{
  "d_model": 192,
  "n_kv_head": 6,
  "activation": "gelu",
  "norm": "layernorm",
  "norm_eps": 1e-06,
  "bias": "all",
  "init_std_o": 0.0,
  "init_std_down": 0.0,
  "lr_mult_down": 1.5,
  "lr_head": 0.00751,
  "schedule": "cos",
  "seq_len": 256
}
Each number is 128 + 32 x the weight over its row's rms, rounded and kept within 0 to 255. Layers, rows and columns count from 0. Numbers have three digits each. The size before them is the row's rms in percent of the matrix's.

# layer 2 MLP down, 192x384, rms 0.0696, rows 132-191, columns 144-191
099:066118106146121157180160097128136137185108093093113145163091161144157097161132172131106169166155083133082127089135116108079137200123135105166138
101:095132110120171156165163172116127182107108110122128138184129152114143140091146174140184128080056114160138136155192118169180124070201173118143075
098:153182113123118123182130164137187141132106111163126108029112120106130129156118123127181162116022143115150173153103105142155143127187154102148162
099:146129158147135104079138087068069106148146164135131153057083130074104126119133138154144114088137123132216120145096157113164168142118095166072121
106:151092135110108099112134109147088094102145133175199148104102081094116137125069139173135112146162135132112125125141161126128116096122109222152106
102:075131115173072104084164098131115165149143161133112129097112140104093067123105135070135098148081101149131163100099103114169133130090133182094130
099:132170114137065100152125122134113127151141081108131141144126102133041159156073124114115100118185163108124102119146144104152160106140151117109147
101:153159084114113112103137116109086172184111154076142101128120124123141082160126176161105107081119131184144164125148113108065099130193147207134161
106:166157150132119120187139183173164096132134179150048121151165165233104172092131070085133151088119122145136115138124148105110164168139138183085216
104:075000081109131101076122124161171099053081071112116095128084136182128157081098150185142172105123036165119206113157095177071111085152129082128149
100:150129113097131196139081138148130089177135145128165088122129124099159186087131156137114119096101137170080091101178094089091101162118111161127136
095:122061096172134112137127120156154149145147094118104102089172125123145079125127047151176124114117097107170096113054124155129169183112183144134149
101:118167071168120192098151108160145128145120145159111119089098118097123074190149132128139135133110168147095171152105144085167131130129120080165151
104:136124188116136149105151117148145132175134149128140142137118153107073090070150080130126139195097141071115127131079133168125129162129142103115076
100:133154148059085092123159130179131134096128115104129092063127094094044107114138155185180060118115163124109107159115131145082144153119125143140092
099:120115113068140097054088059140142100158155105156175143163095115114099095117163116086151114137107160151119146150198147124179081108160115105123192
088:092073098082090171157110128091136114157102114106139153149131189125212223196132098133069172155144108107137123206166166131161152135067118133204080
103:151178153130167146136102137161141227134122118157107148116142198119155118136138144076126174118120058099114142084068107158137073161156154153141113
097:115145132106154126110106110177148135142136097139091221113144064121081156160164091108148154149140113105130138108171164123160115103070133137119088
105:140066129144134107146121166169089117196142132164054091073150132176141113147190156090175163108099135079120082088127111128130136173143113134121146
095:110148126113160099109150121126109121130074088130214083144185142139103159119123079221080228195111131073084111113064179059157146140188113148089119
100:132128114091138124104112095080143072124124101152148111210162083126144150103155122169159118132112157119192106070165183173149134100154163112091148
100:136136144163074141122151086112112179114111159168153124140092147201136160171126095125169186107094116114121127137105120078171147087058165135179163
127:117189132094133096087094091127089143137101123131118133133118162114137112136066099156098169068095132088109101153243156107138108166062167126136086
097:158154168173155164125097101143151120134117113137156172137134091080150112168168078073134124132143090122139146097136091170133152132163149119136060
091:116177115128178083142165138219136116135105150126130061162114167149168120110135049073158101114166103131161121187106112120147154130165085184154155
099:147101090131154121109114136171125126128111122191139157097157091156168074136097149078095154116134150149145099126128149077136143124175162118155131
100:124104103141123214139133151174153173121155077145109179156084100078065104139156124151118142113125099087088217093133152136163100097146086131163144
106:162139176118143122116133185135189107196082135129146134117143105133085142125142177133124186191131120097068116221096114138107116159214103134110128
097:117111123192169144125144180157091107171125164114155090098114122105101151189133115145128157139136114091120102125143091100145132147133144101157091
099:123134151099127111139123152196124144141130115112126184126147187118134074096071139128142160101146164120107125193058141097110122164111074083166148
098:168155111077137148136162110081031192056110112202114121125124147121148098165107187094155123159151042150174185110120096167137120121075100122013128
100:135200138211076138143185116139159112105099187195115112118147110138169178145105135138134098152152111110159126071121088179155193091150132177132055
096:117091162120106190164068129160089120062150098124176150200186124106159126051124095171111166152126158115116164134158061135122185144124138126115141
098:105137098113096093132127139125101102107101158141142115150132133104088151165087079132157130108133079134131092066071100103098125116108094086146164
102:142099180122143179114102134087138116156142100171138143142125130089192102055140127120123078087107142142083134055180058109124189171121113134142100
103:116140086132110157101155099118182121147160099174162054103146150138190132155090125082167138162102164248121123158120165046159157150173118102135112
092:135133128174130168109171097126173114142171158135097112167130097177095124163133109138164085091130135122147121105108155166102126105165104180165146
103:216113110150173190121112158123056134108192161085121166154116141186125179127145133147195094178123128208124107146145121092087161173112118144065075
100:108112118147185112156117160110136124081130113173133131181100101122158084119137135102151112169085116152114106093142143131103157133116147145101047
102:061124142141156122133085121125078088136189088113153087097108124118096159117121145082142056092183155172144114128209157199081139143124135171196137
105:129146171144144115136172158134087121103107159145172084165178146154178138134073134133062141119147137099176139140128132093097163054080121104138118
112:060098177138140173143136087140124140116095193125125108169164133151128095135107129126089125167152109144121175112103130101187140166121142118140116
096:160125141157134058131145164110161173130104158108133181091141142166125170157176133072107086121114079142062104171158116133113111095173125120121123
098:080102095109130124182133192145057113118120136142096090136134161136169172074118166125110136108094106163120150097222128079075144116103159169065102
092:163138115121104132162087052165131158098156076147129130123103098112120154106156169091116160130156172103067120072099142133100088117084095124128152
100:146157067125113100115072134094153096162131136134099192178074190105127139080075112122082128095088118148174192181110147128089151103118150131075132
103:102098110126175113138073085161120171143098148113105133062129148100174125171177180154138098053134178106148070183144099111156164091163149109149134
100:116101140158132116143056079061088127164117146148129109098159112126130125114128149119123166126195093090127125115241100158106121141110128057162142
103:162067099138124128093135110106145176134073096156098177090131187111122065148083159135089122110118119091096079183132137137172143116090077140157077
105:173138123127131103110130084148094104096113089118090089075123099143081210167163133103089171130165108141032114104129181145145179153112097120127120
105:118072197200112106093137092123144112068133101127151072139150139085160118099110074087172111141093167144126097104118126174119128104080116068107142
099:168197089134168102117125110116155154113159124073106069196165173167128082152136117142102100126122076050104100084119179150106132144155160104092088
100:092131080126150141105104160110132134090135122119161094164126131106169133087116150075117169140143171119180157080112134076117101136102141123128154
098:135153123139050141146121154111122187210126151079148171132132170143105061089139090124145066141127173134089159159102095137095207152053127155176132
097:129122192051118074137142101143139174156130104131173133075126098198090123144124187158099026127120106099125150112162161173143115115157130147133074
097:093136118163153158145127165139116104092117147060090092082124107087112128158156150143174121190131143154174112148051174095179137108206056110164164
098:083134172120129123155180110140061068159137109144130115148100173084106167071148142115101156095161129109147062164102079140147183185127116195124144
091:139130093117113163158092094137082120073119127120122096149110090137105045142091101140057170147094113142108128168063118122129101129153114154113156
097:139100079107083149118121157160151077142148168176112100151154087104094080166104131095179096123084179119136098098130121106127169173105112116210116